From a checkpoint of a small transformer trained on Wikipedia.
Size: 13 layers, width 128, 4 heads of 32 (1 for keys and values), vocabulary 2048.
Architecture: RMSNorm before each block, tied embeddings.
Training: a variant of SOAP for these matrices, 184M tokens, 5613 steps.
Each number is 128 + 24 x the weight over its row's rms, rounded and kept within 0 to 255. Layers, rows and columns count from 0. Numbers have three digits each. The size before them is the row's rms in percent of the matrix's.

# up: layer 7 MLP up, 512x128, rms 0.257, rows 425-477, columns 0-127
# down: layer 7 MLP down (transposed), 512x128, rms 0.266, rows 425-476, columns 0-127
up425 098:083123135131125132096144129170127141094112163166115136132146139128142155080147127152110137131140164102133134088105106165102127081136127113141157089129123104120115112116151144160129112094132138166116125126132092128127099113155132126120170114111134125153144094159128153117103104143109170143140116131087104111111088103116151150023114158105140133132124143177131141144130150089136093175128
down425 094:119153074128160118154086130092119117148132087094144148131120148111149115150109127189133139101088132136097114139156156126200158123145106148137080110108150124135148144109109107136176140137128138129156128128141140072101147137112154126104102144139115109123105130121158148139092152129145118112149174157152126128145190125154125121162122089104118092146107143145134117145146108151137172079147
up426 106:103125118140113152148151103117094125152151136079107179142114104127111161115073102134064168099152138123131144135153134117151117174095155069146129139118095134092132139126130167122139149139145114110127129156108152134175157144108138140151137140123105125122134120105103074156162136117098125133129090138153135139122118144133128170077093154134132090154099146142121127095142114108092114153074
down426 102:134117119160124133102141102149127125118134150090111125118139135128121161135078081099173134120147120152154159095127139179123138153146109117107160151179130110118099141150163117130148080096120158129120164140150184127125138119145163130110175144140135140092147138114128115111124161094067137121161121135130114142125158125106107111135115151153076074117152158127162141086124154137102100113083
up427 098:118145140133149106127133101159141138105138142127119127116108128119134178117131126138102098118129104110139160122146127108165118140114118108128147118128097132067144128151161115153121186122138116124110125150143176078110115125150141138151133114143122196144152188127154173126133114123152162116114160124170074133126105120119095137105128093103174143071131123115119192140162150156152172139146
down427 098:101147122083113132113166154107115135120115143117146171125118171156123095132129113136137127127091156124109128158067133138097120155133118176114117098167147134137135149156105118088121066114115144121120168158099077139131142130118092138117076123089182114139149096154163120154069079142121158117115140154122139101100127125102124111144140155126149102132146155151145104146108131094127132116112
up428 092:064167134120134117100124094106122127090142113138114080141140150146092117154158109158106106159147135140088120133141100140155082148073136131129134131092151115147127121145138058121127123129141107086099138104144109092156122125119161132198085158133137145120128134106098150120144124132169112150123101102115124144112176140155112153101117133112120141103141163087118151118128137083132131132093
down428 092:141140114136086138106120160086123140128105143138123154104127127123146123192127163100127122122127145118186146106138114137110176128130108103157116141115110109098111157104121149115147169179135115115108115101164126118139145101140145135085178115148125117153083140124126083145115123124145124116124168148146086138131171149192165161085111111140114153158125169133107118113171137176152134145124
up429 101:112102118126124103100159124093145109102113140143104122089107161109121160133125164141111122134106134085092141161116167112096159156129123119099165114097100122128135130142143145151137143178133112112111140128118147109160122175149172170187138127075141130119102133086098144134098152123147097127136106137117174085116068129086106134122122117126171129128116120136142106070113120165153136137111
down429 108:095105116152119136178150113109083124131120164119136116159151136117084163098131123122153119150146133172126093082151139157138123148160102109129137155042104080133113125108093144124125125122153154099131167154106127095130136103133130138122105114128153109157131151098113155116150111163168140166131145105189148087143128134118127129115142158136082149126152113082111118132132104098110144121107
up430 110:080163126136118147154160132136114158122081123164117129106132096112146104154141136125149129149141093148122112114115140152155163125116167097107137143139087128174141179116170092109129145079129177148157140152095161128128157125067099111144162109098148130127161111094127146103109138127143125139130137115196132137116109176119113126127129156172160119114123126103146079140121138137135136119166
down430 110:151102135158096110146135116116122079115132134173129139134117121095152163121098124121123111114110069132136142181122112122166119131096111156139103141162183108141092145118124132136110156116150149138082122110124117108148165108177124175077131131099130128133117136121119149089121121151133160081127088103105095097144139148120147152143129124087112092147114133117157150145135115119096110151054
up431 099:123147087116165087137157093141133132170120120117155139169117144138130117127109113120127118102158108100106119100073122137130160130082162181140143098129125145143143098147107139134130143130087124134168113134105127143159118087119106129115088120134097092102099112186160170110152071195135111151103123120115121138139117098125135122101118133111152097133158135131116151132162153154118089173118
down431 103:106122126145174116142142164134126160163121114139153153144108132155168131102113080151123133111088155157147134169123161180137135187154123117134055121123130153144103125105137137118132118127141115172124131131125119171167127117126160125122091169148141127138119144099119100140107150128183191177107111130129080121133098122102120142161098120136130157149128125108113128114109093172136122134152
up432 105:105120132160162136100133127118141113164074099167136149120103160123142145173145138099146129114134133121154150141095088119138144088131114124154124166147138125195133129116126158103114085088098138131115106149142129124149106126134103140104125087099132097118148114138172134178091078114118147118118141170124116112175128100136149184147112131144141159091151135076125139115089110142118107115097
down432 111:135140130119141130160133116137133168122104122105126112105110118131184141138098131172109110101138115127102089094125162181130161169145079113101129106130172115122125152172117132116133132155130120125134141126132130130128140092141128113128115127156072172095129088170057132122156109101105124138138129108137139139111142156139108145089110089106124108163116120152130114143107164145059159083149
up433 093:139140070116138133188103106121120160084102145127146156149138096076133143129150122156135086156118143159157055126129158139145155133132109122104111133116104124091125126126108145123155149154166127119165120118100148135139153108121103135147130128059125100155138175129136104155133139113134153166136132120128113120135116111090147135117156116123188175125140102142100091142118122087091137118100
down433 096:122128158159132141120109157163128100151114109134105130113133092106148168125173132138119137120087096156139107103177129150150125137121141186134127130134076114074116097111130107096114103119074119074111157093147100142136130145084125103129126137164165113125138084168110106145123111134125115130124134161136178094123136135102145154098179131104169103128113112108129098100134085120140124142108
up434 089:102104160122154098115139087153100145115155130129140117143114106136186095124109112133069141153153130085161125120096118119114132118115126135112129138148110112166107129106182145106106123089133117135114146175122122111065153099118149129149124111082139120157141106140164146119137119142125106133140132115161170134156137140161122154176151110124151110091066122137099091164134110149170137168126
down434 094:097088117105105132088114159078107122111069143144121124155102136132096122117136117088133136157169151113100059111138119097095103116138135095140166115162132129103127141130088091159119131099175177115114164089135139136120139103127139119174117093137176122160120111154129114114150113152154134123121137139110119142130097122141128118144139105137151113122124204146148096137162129142138108112099
up435 094:157153145131108076143138144148157099117103124157101119075118150079116073144136117127136189126134128163115097121137122119090153106120108103132140120134133120127133136147160120160105116126103073117173174110112108136090125120158097135146148171129119158131079114149146135113111089178112146114149150177128131129119165155120165107122114102090144118143129123124089094146145161159142133125133
down435 093:152147121099165177141114126123130124139113141178120083152124113122151156125113131100152116130154112132104179122145129117162129110107185116173113123121094172121110125155120119142134183105122135134118116136145099154143179123105112088142140146141135118147128168142101122153167150101145106123139133140122130146136123132132116138148124153132101179123153134094130174066117150076171149066121
up436 099:110180112092140127099134116119171089134104118074139163148128131124103110166127129092154153144119118129122132157123127105121105137136123076146112090118072113120140110124130136128173088078112138178166137110140141164106137116112099165119098096150149143102125161130153114108108131130144178156100123142188113129144121128186133164110147133103098131123110130134124114116118091131114123179118
down436 096:114137155112134115124137127118085141167128117117081107145117131096156094153152121138148140159107151116144104106148109136176152149116120166087148132133158126120109116152132131154071094164141116107113148129090126114192111152097107073075138140115104161117160120146108171130117134128147112126152083152109117110122113059120128114136115106167161119183109141119143146147120148106118111125134
up437 097:149115164161130097150131148131083150127126094144145123139134168122102174102108119122120120154086131100149150150111094136140125172090121133109152118133131133117159158107136129144090138158130081125116112165107126117125090137097115132169124117139142127158077128157142113165144150134120130083127093153166119088112115104134131166103160084101116080161127167165136118138144065119113103132156
down437 098:104131153119134155157109084139110099119150118099082115140156101143141114145102141118117150091141094131157133128110128116087120140129122087100140179066100140123130122096117140146142104120129124115113141165071146129080164107138127147109189130135113103135151156132064130164133121093114137151142105116131154152131152139119149156113096156119126139127158160127110096114148107195138157127097
up438 101:108168107149118107097129148140102159162140141144120143106118138148140107139054157137105123114135150082130109165120129133144052128116111159166150145141137120101100111160135135143174146144131101151164130109087170150149120143139136156132155144129137139145093084115116092090135155130109138088150148082167162105138123114085168092137139160096113150135143137117141127109124149119154145127121
down438 106:153130171125128137137106131131098118138170160136181086090137130138088148102138101146125131106092175088109149093089144145099148140155116117125137105162122136136137137122127134136128123155188116123099137134186109159133132120123121171111126068172160084132140158133116132177129116144112096153135105131117121136100119167141127148145123107135128124124096063122142155145157179134152141127115
up439 095:146135116175117109137126181165074121163137132140121140148114141107143143149119108149160098118110080097104119146111113123125135072143152168146128113052127112103127104118184128123137134124119099111121154111133122144145076089136178140159115110102115105122139124127174126132183107111117121098151113146132133132164134153132118135117158144114134103129077137084099120124137135138069123142130
down439 104:097142190131171114149122110150115142102162128165161121138121107126146105145137140074107137161138124148146121137113126095102117128133120118127143111151139109123141151101132109167124132140096126111134128133111094128113154141150109142159133192148113126132096150122126047108107171129123145108164107115150147092135124163139124108118162153127082086158088180159120168150142134138134111102176
up440 088:149165098176081115089144125164145151136119127151139131138154145108109123116137165147143154143162147171092105124130160147127139122158091164138148125131096112137151084161116147107105116140103133161156129157130093130121168132149083132105121155135131125152145130126129119160113104102158110139145146139109139087126075141100094147132137107098116111056120120117101157110109178082141165117121
down440 097:133131158128113113146137123097154135120113150104070136099125114149172107092106046079109117124119154147134137092115132114156141131086154131108099159089132117157157169118104127146131153138153126082079159156107122116137104114141156118123123124110150133119123136141144123137161161134109161117145118115125149126107150087150166144110122158126117125197145169110124128128144117182131137111175
up441 105:163132125091152136150125133138146182144087075158142129121119135125107123125119084148069167162090150095112150116110103173120107100132126113142123115101140126154120097124118149125102134098109134113138110133137137107120122129167136133070087146149135156108133123136172141162125112140161141093145140170116105132172127085167161155128157100139176160108127121134135120090116144129128090177129
down441 114:170156137102125124127112184139173099137115137169103135133094140140106106162129187144116170129049137126153161121094121149131144117114124127112113154075101120143122177154146115150140110133139132098146119129160140110099137143128097127143101094151074124124120118123141083133107149157128101120168096123116109125149126130143127112125157131115119173093079145133159147141134117145102149176134
up442 099:085128088118103145075146121166182098109155144116143122087085158120151109148149129113130144096134106133165105096155108091099165136126136140102136111144114178118126160144127175124113080139144081141143117150096128121117167146133112126133140155143102138115178087116111145108163115143117156172141102104123164132138090150126149114109114171115105124118094143127132173159126107133131108119141
down442 099:149146175082162072108130127153112177112139127142104122136123083173131118121129127123147121102153146165171128142134116108144120125103103117147142156092118093125142149165142097141139102145132126172181128129100104110101123116140136135106082179136119121148135109216116159103124096126148142157143121123138112084143143115130125098154113126144109152094113102096150084132128102152125122107128
up443 107:155114143123105097125106112159080189145123120109120156114138158156135165117188132166131129115147089136135129143101144084138119108130118137116122127151126125139126095180143098122104117117170138134138116132164149147136120107155139156136166115102164164110154118104149163141124086136163121161134150139142123101152084176154157120153100127099147121092105116160106108111137140158141179100172
down443 099:170131122136157133116139140116198143120154131105115160130135126113097110131115103152118134097136097110096116107122150116125081124144109138136103155141135143107133125087113074124109104129147133111165186096133114089119071112118104095161140106149116124115141127182081181131154131152153157157137139154172118180135101117130113128140157084120130117125144093101138127128133117095104113175128
up444 090:137129157157125162084098099116117119129120133133161147111125146133119151154157098135123107114118104124121115152152124129182076149136137155105131152126137063124148077124082131108166107141135081088111119113120165084147092127135153124136176148174137116127115149094140138115103124157144115111126167144083057123103104144124087129131100150105149163151107131128132113094112138110113129136145
down444 094:122122120111109130133132118122174117188119095125112157166106130160143117120109132089098130138122131146109120109120158147086138105107144107152149101129115141108127123128143124133145099094110161115171079152129066154108101109127111117105076117091162145140152090127129124112167137156133150115174072138126172166115128099092111123122147148124118076145118166146141147172110101152112132164143
up445 107:129094182099138147138151163147111166171117132137130141094159112121132102164100134116103090191148116109157148124118139102106116145127139138081087129142104149174124144132101147136145132127133131136116126084130176172127137073167163146140133159127104097162160169101103099128137138110142151124127120131145125113150162164117111168127113074123110122147101101131146144147095142160147128112142
down445 101:164130144151145114153124172168112134140134110122105150120141092118124131120129179187093125140152157119135142137130160138137115149134126094104139101091114130107130198114106101149175122125108083105135115124171131102162136123166127114098142175156137114197135152124153147139121160108135106156107105175157121139124117086125153155140125122116105128158145105135143109100172095144119110100110
up446 092:101105129141142172116116121167114134114079116192158147120128154152123115096182116119115111101199136146133159161123163126154084090125104096110125124114084137119113160145139191105147135094128125101145129137147114124125138110148106115132124163136149125130162140073145119127144132137183141147121170144134121146102114142126129151108114152120124129163137164126112128132125121072149107091160
down446 098:109116122104114121108143124120156113176098130120157146099144119095118140107123145128144144115094168139104113143124096149114144146093142131112144134079158169132160101126139070164125132117144152107116131159159113129104097098104154109126159114121131133139081146176056111186110092121106100111119125116096119145128074129171133131115138129115122127110133137104096163094139173153144122092101
up447 104:119123123112116135146119148129171127144127159140070100167176171136114084132145158119111147167142103095171115120119134136145129128100144150110099124082144136134112128129161118117132125150131154113136130131167114161121104125116090121114108106128183135137140109103151111137069127123149126144142081085195179102138110129126100130098133150139105153078116108157084114127136163111115133102095
down447 093:182154163128113126162136128111087107091149091164132128143141106131139174135163107138155133120136162104124085128102124116111115124166142113100128131157116134099152119075106152071149139104134076112104147096059135168122121106154129113157180128084125100171138135131104129142123156133112113125135144126125162181093113140137138140126171143135144116124132113119139145120080116114137124126153
up448 091:112117151113137109104150164103143088077133111102132094131093137120137137150148158096117081132123094133130117110128135120108162152130126116119129124143163106131139132105143124136154087083163146130122130149151127139100140106069111127110111107113073107134143106166131097104156155169158175102093120117130111120134161171099088142129100113146144149174134169133157163131123132131109159067099
down448 097:123105135148108102090155127166122119161130125190104129106149152141109125124137118160121173192145089138103142112130113086091133075107150114160134184163096160117109104153145128143097151118079111149157148121138123112145119148129160133108124124111129097127134099098114136122129152157095073125175112132079137148121159127127074131122121132146106130134141092128112109124142120117123104169149
up449 096:130146109128137125140141119123112097082114120091109128151123088074124131161127181149176097164061138124139087139126137093104143134104153121143118121127153117143086127129115136072157121113124106127139124149118126146156101117103143140114088141112095134127152112110109109090143098090126082173150104126107089071129140153108101148117115088123123137094158164128142100110135110087111121107139
down449 096:093058113093131137132100131090111116120161123151120115153124112132141166139102108129101144157091130132091193105154167127154126106153131123140127103157151141097122093132098125172119127138119105140121120138082125164105126129157128146106137086121121149116086168140156107146120128144073158142165139103110165171144116160136111111111148089116166161117143129128129092104114126086147159138121
up450 104:086127157118135096120074149130134126109134126140143083124139148147154109099128140146146132073156164114154129098124112134126124121159146132143116132162095108128145098151139109097136119119151155143118092098116151137149096130123122219098114108168119153160115100096128098109091088139097131079126150108117164111127078115087139132140094187120152133151119135110139118126132161097143130122141
down450 108:117072154124124097123053142180148153115140094175121112144142148134138136073113126122132147075141146122205150127097111142126109113128132121154135131147142092078141146149117109132121105117135141172137122132120134124139095113135122197106136138135131114172106113095157108116098098134100130127113142129119141144109144114119202133142117160154167128140124125096137129122142145094137126114140
up451 089:135148103060101139093117081125127120095119127108128112160126096167099145147112123150129098116144174085140078110116128128088140136132101137134098094116130158147154131154149153165120144131120168152152154110156172125110136145158105135105115137114145110117135093144143170102115118130109126114149111125109148106103173165074112153135178082111102117124141102131115124161139130106177158125116
down451 088:096162114123110127123110111166151116123118123168125127083119159136142117080148124120115149112150117157142159147099133143121134123163188091126116126123109124105141124152150088137078107161073161097184097096140151128119125115160114107115132179107148112127166136159133103134144124154152109108162104179160136133160130071094095130136144162096112123111124133113107113107144111127124094107147
up452 104:118142101124134068145123147093152130110099151180095108128111142134143120136129137098147148134095111144169132140128119125101113092136140102146098092157124120111085145106139142077133150119146140100125124113156132156137089105151104121119146152154106147098168192120142173125117161099136139168146130139144133074169161160140099093130088167079150135109120132148155097098115128115126124145115
down452 100:129160162135119139116141102169152100127116114118109104091105126148129180149161128067099128124143153105165148118136141155176151111122147130162117132110153116189181126121154132132087119054118112141148140138137118164112108140086091161135144101099117121132158131144123125097133168109108162149137132149163118142134150099117154155092106121117137090121115128116107171097146135146153137125155
up453 093:171120116115110117105160154137109134117108093115129121092131138114092090131096097098127114123162176127126154146152119120131101118091133190132083100133151111137168161123122148150123121082094135141119151128112148103081167164082098133117072115143139079138162126128130145117101138131118120134109106111111110099128097149097133111065116110094139098155126095130145100142123123147143097108160
down453 105:158127124139126145101118173145131095120114092126126149143203092133149148116170079176118125117133145113130173131164119139103091161133105103168133136104094103126109112152167142088124120125191111150123138131132126141125133107116108112142175191150125125173099142152121137156162146122125136138134123123121102159137134082117126118094139139152111145104104166118118138117153111096112165101102
up454 099:141154138106132097159148143140136125120130149097144163146107128108121114178147081097153101148083106178103138149105084144139108125121120117170136129155109124128097149143135121126109119157128104154135098133137152143151147097137141178130106150132160142080108117134122118090104161147139103100149093113138118120124119101138147153141126123050138098115151140132129101110167088106138128139046
down454 100:181134097119091141152129142169146123107073143132131112091111200058122165138150170159139145154120159145100129131144116130104118086128116100119102155134108131128130158117133104119083121144065095092113130152175134123136104096178110134128126113119092143131123112105120126164115120108141120138091134127119137096108142143105121129143112134126129142154143164140110119113136132122166175133169
up455 094:113140096145095150147113086105130084173101145117123137106108154110118142145134118095152153117109150119119144091102086198110112154143154091153161102108119113131128122156183160118147102141131124116120133110098108103113137175103102167120136114134182152162114117106174133151096124127143169121156127125113122110111098126140162167121139120174122155127159100146140146147109180146148133121121
down455 093:127122179089116109166151100098174140131127125130140136119121137119149108169142126143141166146106146132125123127115112117157144081147135116107137152150106144088131147143120126155160110114127102095175106122134116151108152112127090108097118133176099128135149148104082124127169133107165139138121141104161131121113157143099131108143120140155142054125162189126129146084159062131152144152153
up456 096:145180161151121123160150116117145122143142103139122130161128126104132153147124153145109114144059126122179127115159109133142123170145135126124123124099115129096112079158133132133118115187059094089078080123104183124109150077122105130129134122113129150136139088123113116078125110147131104107140117127142122145113128112127157143120123167123162106124135168164134108109106129104125097101166
down456 104:149135094080119128118123156110101153089074128152142106160118141127110183123124127124151140098110156115107139148072099099093145134112192101134132129120140143149139131074158095125117155126130158156115113133156092138111130082168112140135112138156136098113135116133123125149131101145136123138099150169091147108112120135084119123095120183113135123130123143147133170125088121058143124118130
up457 099:108122091118117108041079127143133143121111133141132142111133153114167135112112087176122122125165167139108120104099086124148125121129097146149147097161126145167099125122108146140145137126184148073101082148126106132116141169142128121175104103158134102128109109113115123161157104141113141105117113126165130120181140136105097117141158120165132115134080136110092143094113122126127131132149
down457 104:147117115131116116101138126100116122152136130159114171164090121163127100147141134101167111160121102143116106136168113140122090137108088120171129176117142068104132119169083108151133150115120094134143172155146116106127137104118152125103144130152123125150174131141116113137136077120134117085132129138171118121080092155080135138107091153131127152137144143129114097157114105185159095100130
up458 099:137113129089134117148127133109163093105131143151131078115113156107092111123153128150123120158141104125163126142155099138138112144138134113129156118116078155153109142106168144133180111098134122148141118124129130113159128169103136138132167179115105103116122138134149134106075109143128144110115135186138119130128085138136101088114109082149069094097173103099125175113148145126174129082130
down458 101:123098127145127168122131160176095188124119141133135139133116133122155147152129138111111116103115121150089124141086145107112119134157130137133089161131078123130135110144098135101133187129081134109131145136116114106112170125143142143094139139104116126133121118101069152115135153090149127130142160137096169147115168158146104173111151127137141151095125187116113096085086188138130108128117
up459 106:140123160134128111141166148106146133122163136182129120119134165096123097128175130108145147081146116134085161140110152196084121179133130135107131095149136132150110126109101198113116104141116139185114123160116128092113119093167099134155128127108108114121151134180091147120122139119121122155138130125091133128139137126136174157165126168116146126169120118138113116110106124134082133152133
down459 110:157099125116132112136098151136112110098137146156099146160109137129189126152126115104120100139121114121137129103080135061082142141160132143116125121156140172130160123149135136124099148118120165139140145077139140143104121145130107077150136138104114160195147161119140140109109087136112125115172156140126130152101132135136150137104126132076143113109153123123130178088112186095121127092153
up460 093:152127144161104084106113092147089133141104117158127118122129171144091172124072131136140149120131141134119149156113191111114119123138111156135150123185130126132114140137130176135137158114148141168123128146128152103112114099169131109143133147114138129143114117124154176124107181124134171132171103131120159129112089147080127130101108157118159129091147113162092139170105117075134100123102
down460 094:087111181144081115139124103093152141141121136157100104123101117141133115129155113138137109160124101173138170178128094136116138141112081138155163164150143135123145081136131152139160128105108143121115156152101093120073140128115139076119119087130121118123107139092132162138084076104139094151112152132144135143071170126105163102142156116154134102125121108100131110124145127125136104145110
up461 103:100142138143113119111155150137095154131117152152142131108132146108132094105120149134106121129135178103129093141189105112068116122141154125100104136136149142115111140093110131135146140146139153085126114090060127145182145114117146126157116128166129149107123100124123108154174096137130140150082142143131119124071117159150085102085119154114116088094099094120139138137073126143093131121132
down461 092:160139155084117139165162139122134146109116110091112131130132114157133167175150115158137122101159107121129165146084151104134116070127095166168158122141087121106139152177143127173115111112133115158140117155162126091111126108142102129112136106080163127133143143155169111111091145162125111106119132120143151135156156137143132139171100117124122125142178163162096144143168123120162122157119
up462 092:150146164166192141138131153144122105128125101128090112169073133125093152168104118086128134146143084158147106106172128155120116154128140130155107100143135070134146128129151127162137124116138140133124119098130127065134159105172096126159102098155131139109112129137141142169115087107088162096087120114154152117131124101130135138082160145136121132127109100169119132124145116124121090154127
down462 087:132092127105076110136111105098140135136080137128145134108162116087167135082126174108138104138138129134086128134088111120118154151113133131134112105106124124162134122119140184103169134112108157133092118079118104140132143168130158139174117108081155072113166133095082114140115130133153111145147106165126094159130099111125099093120117130129134090105169134116125131133153156123145165138103
up463 102:127124119156159117121177069123150138100177126082127179153162143103155134110105085151109132137137132111138144119116128145116160094127132095146128169128156119116124169168160098147122167148114124123132116182106102139112105109113128127105124126112168112131170133073088143132089167143135145112157145148127159067145105140098138112117123164114146138122106128120100113131118129104118098170152
down463 099:101129157091096101169109181135125128160107101123141136140081151108123136158174114104149128124149126140120117140171137147188162164115140151150163132092106108147139137103093120104127107108140161125112138089150146137153120165115155133168148115109142114075112153128153104132158113154155150116114099115123101161159111141121129094126128131154107114131140140151154184158097135175090155111133
up464 100:141151113106142128133143120079094141118141163138140130137108112148113124102120158126118135164129164096124136127109136106128095131118153128124154127125118174130167122115118131103139141083122120124079124097131087104124105176122162148137110125135134143152099052084134109144123106136162162137114096121101167150147168152142099146148112152104134102099209189136137112126136111091100121107105
down464 095:143113118138124116102161077113126137152148107113111117125138117088142126167156126102098062158153104177107109164082127090079170146120120150131114151117133150141099122162144099152118120165132115148140096096095149102129136106144164090125124160116099141100122141127129141154088139106125122164119108137120086111100143136149112102145120159101113113140138124113188125122148146173097111173131
up465 109:163174115144153107109088108123136134154103154124166123151169126145117115123125094151148159120130161109158095138176143141153130106111089131108128157106130149104121127128143142117092108110112078163105120103110136156155102105185131177122121156125148106142151087126158128127118107153143117151133122186069093109140131128163097114106138137131164130111137137140089132151129119126132075133078
down465 103:174157123150135118074117141124124109081106134122130128175133133134139126135120138145127132136135112156097110103102130107096119153087155165158124128140117123127085135114091111101115198148119136161126106199119108115113132108134124150123095156124116140142084104129119158141099128109126154128075123116197127154123126187101113147136117112152137177125108142178115132099166130152128145119113
up466 100:116139124124094108098119139145108135089118162129168112145132140110134150153135154115059104149172073123158124151157119138166139125127138134115122081147100164147101121097088109139125101136154119145098108145103154139174135165102127086167127126107160134123120141127138119180108142114143149150124160127118141150166088094132118147116094153096102188123140149111090145159095127125093133122128
down466 098:116074147157133150141144111120101143132108101124183118106123152148165090113132076102147155120142159140142175145129119146127101065132137123103133142111154097109085098131108095167100100121154126131138125080156110116134129144138149122110156109108108111108138085150100110160128171129117096134160101133137114123103146082154112127084149148114135122114179132162132109110152111099141140087162
up467 099:139123160176089163119149086147152125115128062124128103106142159176139120118131105107096108127169113129096128138111099172078144078149121095156166152147119125105134089139148156106158116124121105140123133133135148133119112144100118134132110115144127114100121103099176136145076158147146110133113122145158174083155113153118124123122145121104125080117111132119127165115119133171119186125114
down467 090:148125131131139094101152141117116133142105143130110144120105084074086160157138119104139133113070164123119170082158113116173123102154099166136128135118144132093118158119108098152126135131125124156160127093164123164131122131107122079136149142156121091123118167161134116123188092154136149120160158115127124141117158107090098174140100124121141137132133154124159126144186111137102091115113
up468 097:140130121174153121154114129110147169107142113086133154113116154111067135142163144104123131165102103113139142092101121116099155173139198160108111096177136124098133102146128119122135117181161148119132149117139143154111155178148126117155163163141168176139158113124120137119115121131109141138126119125146151152106119167081107133112122139103110138140130184140097115134147138130111162110092
down468 108:128067113148128144116129130127187118160111120154098174134114143111101109092111133143108116117141130177150119109104131099123119124060102192113114111136122135094155110118139065128116108110082112177154112127123112176107180128140159146133181117133111157142123162102123111134146120111161134117166153125128116152113113131134165145098130130099114147114136118116131107104145078138125116127107
up469 104:129131153152125092163128120142089101115166120110110145129084151135090122161150112150093159156144182088122110137180124116101132125101136180097136125136106123120095113096172103130154112145140159112120125094142107130118107112121148099163126128108114112084126116106117070123153153121121079164138144106123126140091135127103110110071127107156127134065108128130099129167125161117143144124120
down469 092:129080179136139172133147096136141139096130178109143144110138106139137114148132104121145118120099147103164107139123154085083127099100122145147150131107139144166117105171114075126139125156153137129092113080136139122130134101123137186119180162146106093103104106064113129113125114128151125116137107130144107095116155168165094111135095107142132122152139153152136108122166162150128153122111
up470 098:140095143098135127104101185142114148152128127127114139154145048156133128108133140130100127130141136122105114122113147158072161142144113155106132128100127164137092087141144119135170140101129116149115104145121153063162106115124128158102120146121163110115140126092064125143129106134131130104167139120120133084109128079108138113088096105123149171159144150125115109142089159137103124133094
down470 106:140120130140068165139148131154115149124111136153135150158130101133132154127138138135089131114117113117102182100158090141128075117079134161182135129139094118116162143103159161153115122136125079123137126145110106118137145106100154135156120122130138170142184094172139089116194101123109116164139123111111113125148113145136144156149123112105105152143117092135144136113111132162175108168122
up471 101:119114113132108174108171124130090135162130143142082153152145150141149120126123164170128144137110154105100144162119161141120123124140133113094171141114115129173153162150141138190181149186143108153098116108117109095136153134157133190121139132128141102115133093105127154092113118125132158132125150111126125141130069117134130139113068132096104124106115135135142142147107087082129118111099
down471 098:122159153114138130114129188137169140114163103107122102162085148073086148148117090095105121157152121151152094111116159139149136126147123145115091102087134113119149115142137125136129082095086159101095100172143155159148093125127124112132121144116136158130147168121144098144130149113171123119138121091141134130165160104136098121135127112134153091153113151105112142191140157157162136125124
up472 099:154137143153109142141121143140136096114160144108191140149128134136079085173151102166108098154130134100103132125177121126105108122141128136141157137140077086157094131132153107140161119143165157116108187091123103121118123120145118109144122140105098125120130140101148103110146112091134106117144155101119126134087122159119102137090100121078086159115085157131079135149128134151136166107139
down472 088:121123189084137141131122142104142133145133112074136136105094153087098146140106129170092120110132153126148111179152185126146138125117141098102181130141151093153155183130136096166127090099129139141145121133103119124104158127130166139118109143110098164119159126132102107145153097077126099162136153098093144134131114148138087143132149150131159140111116142112109117116161148126134147151172
up473 104:108102148125124107104123096079138160130080127150114134153132155135125183107151094158111115164138127147104085102127069122093117194140195135088091134116147139124156126104145138151168105151098118134152132083112136136132151113168133114151130159160143097130138091115119110162092145156123166098113139128132153118127147116151139143138133142128110128152125105130066129135147126101129118113151
down473 097:129123136089122128099151146121143149158115142116134108055141129151145099123155105140131072106105146083148136146108201137152136121122103114171160168160120145138121146105083105154109138119109117107116100151100121114125109097124147112142117130100126196160113142119130133117151080154114123153106151116131131116104139142098121116087135099140096140129116162149169166099106103105121091131155
up474 098:132147081121134134103116147086131149108113150111127183136104106133106121131127100133110107124087121126141153184116146155150080125094133116118126141059078140131122104108156116114129128132147150127128151095140120152114132153123091124114125095138141147101138122121170140171100145133178094128115113149139097174129114147119074114096124135119148083095109129126110141165105141072107141106077
down474 099:121117162152115176126159146140136145140153139172120161142146169122147092155079118130180168104141145114104135115168088111132141153112135129189093076161128074146137139160099134161134138140108105160136108117122116103073129121117105100077153134137142118128119142148130119130118080143145127127108110149147111119155125112144161124147135079136160120167147112108092111114131120111146090118121
up475 109:084129125115092125163129110149134160098153137140140094111111159126168130149108122137092088148108125091099127139128134121104081166129154115139097134107167148138129097107182108133108113103127098121138108106074168115128108131169084146176124123133133139153154118139134134097145110154137102112129110132118127129123121111135128155092086113127184119072133102081124074119099089103121133101128
down475 099:146145125093115185105113107120088131141162096102143109109136140143098113151106152109156126149097108122137122095162155150145150142157126129128145139140150178153138121120123122098133205113103160142140143149138159126115165125130133126111125130127148173126115118140169129118124116172154140127142137114049146146109112135100179125114154119156074085147145109159128149109119173163146105129113
up476 095:125175118107158124098067153141094116148092118129093138105107131145145131090142142133089119135141125095124123118121142110137120079128157135139112107127128121142136106195143137118065164154083134152104107145131156108131136118133151089126174149161112115085109159093133130173137123112145085154125149143116157110125147124120104132119171163095104099186126124155103117127112153109112136161139
down476 103:134115116101091129102162130177138176133147104112138099114131116148144167127130156119114129117108086150126097169133107117121161198108154131097094176145112099132112107135147120106096129159137161107127118129084155144100146145167159165158094115140124092153116150114137142097111146139108122129128093132112044138094130124111134149123110110112126083133130175133143132110106115141110119126093
up477 098:118135088111127168126107094174096137169110134135127145142139129124099129149077151133130111145135154156133122131100165107121111121125145131127114121150167136166130111115106132121155108160101123149131092127133099107122143111084133130148108167160080157115162152137146071113138162130136141155137140120154106083090155168178090175113106109103093106157155090160142111103135114110161137094121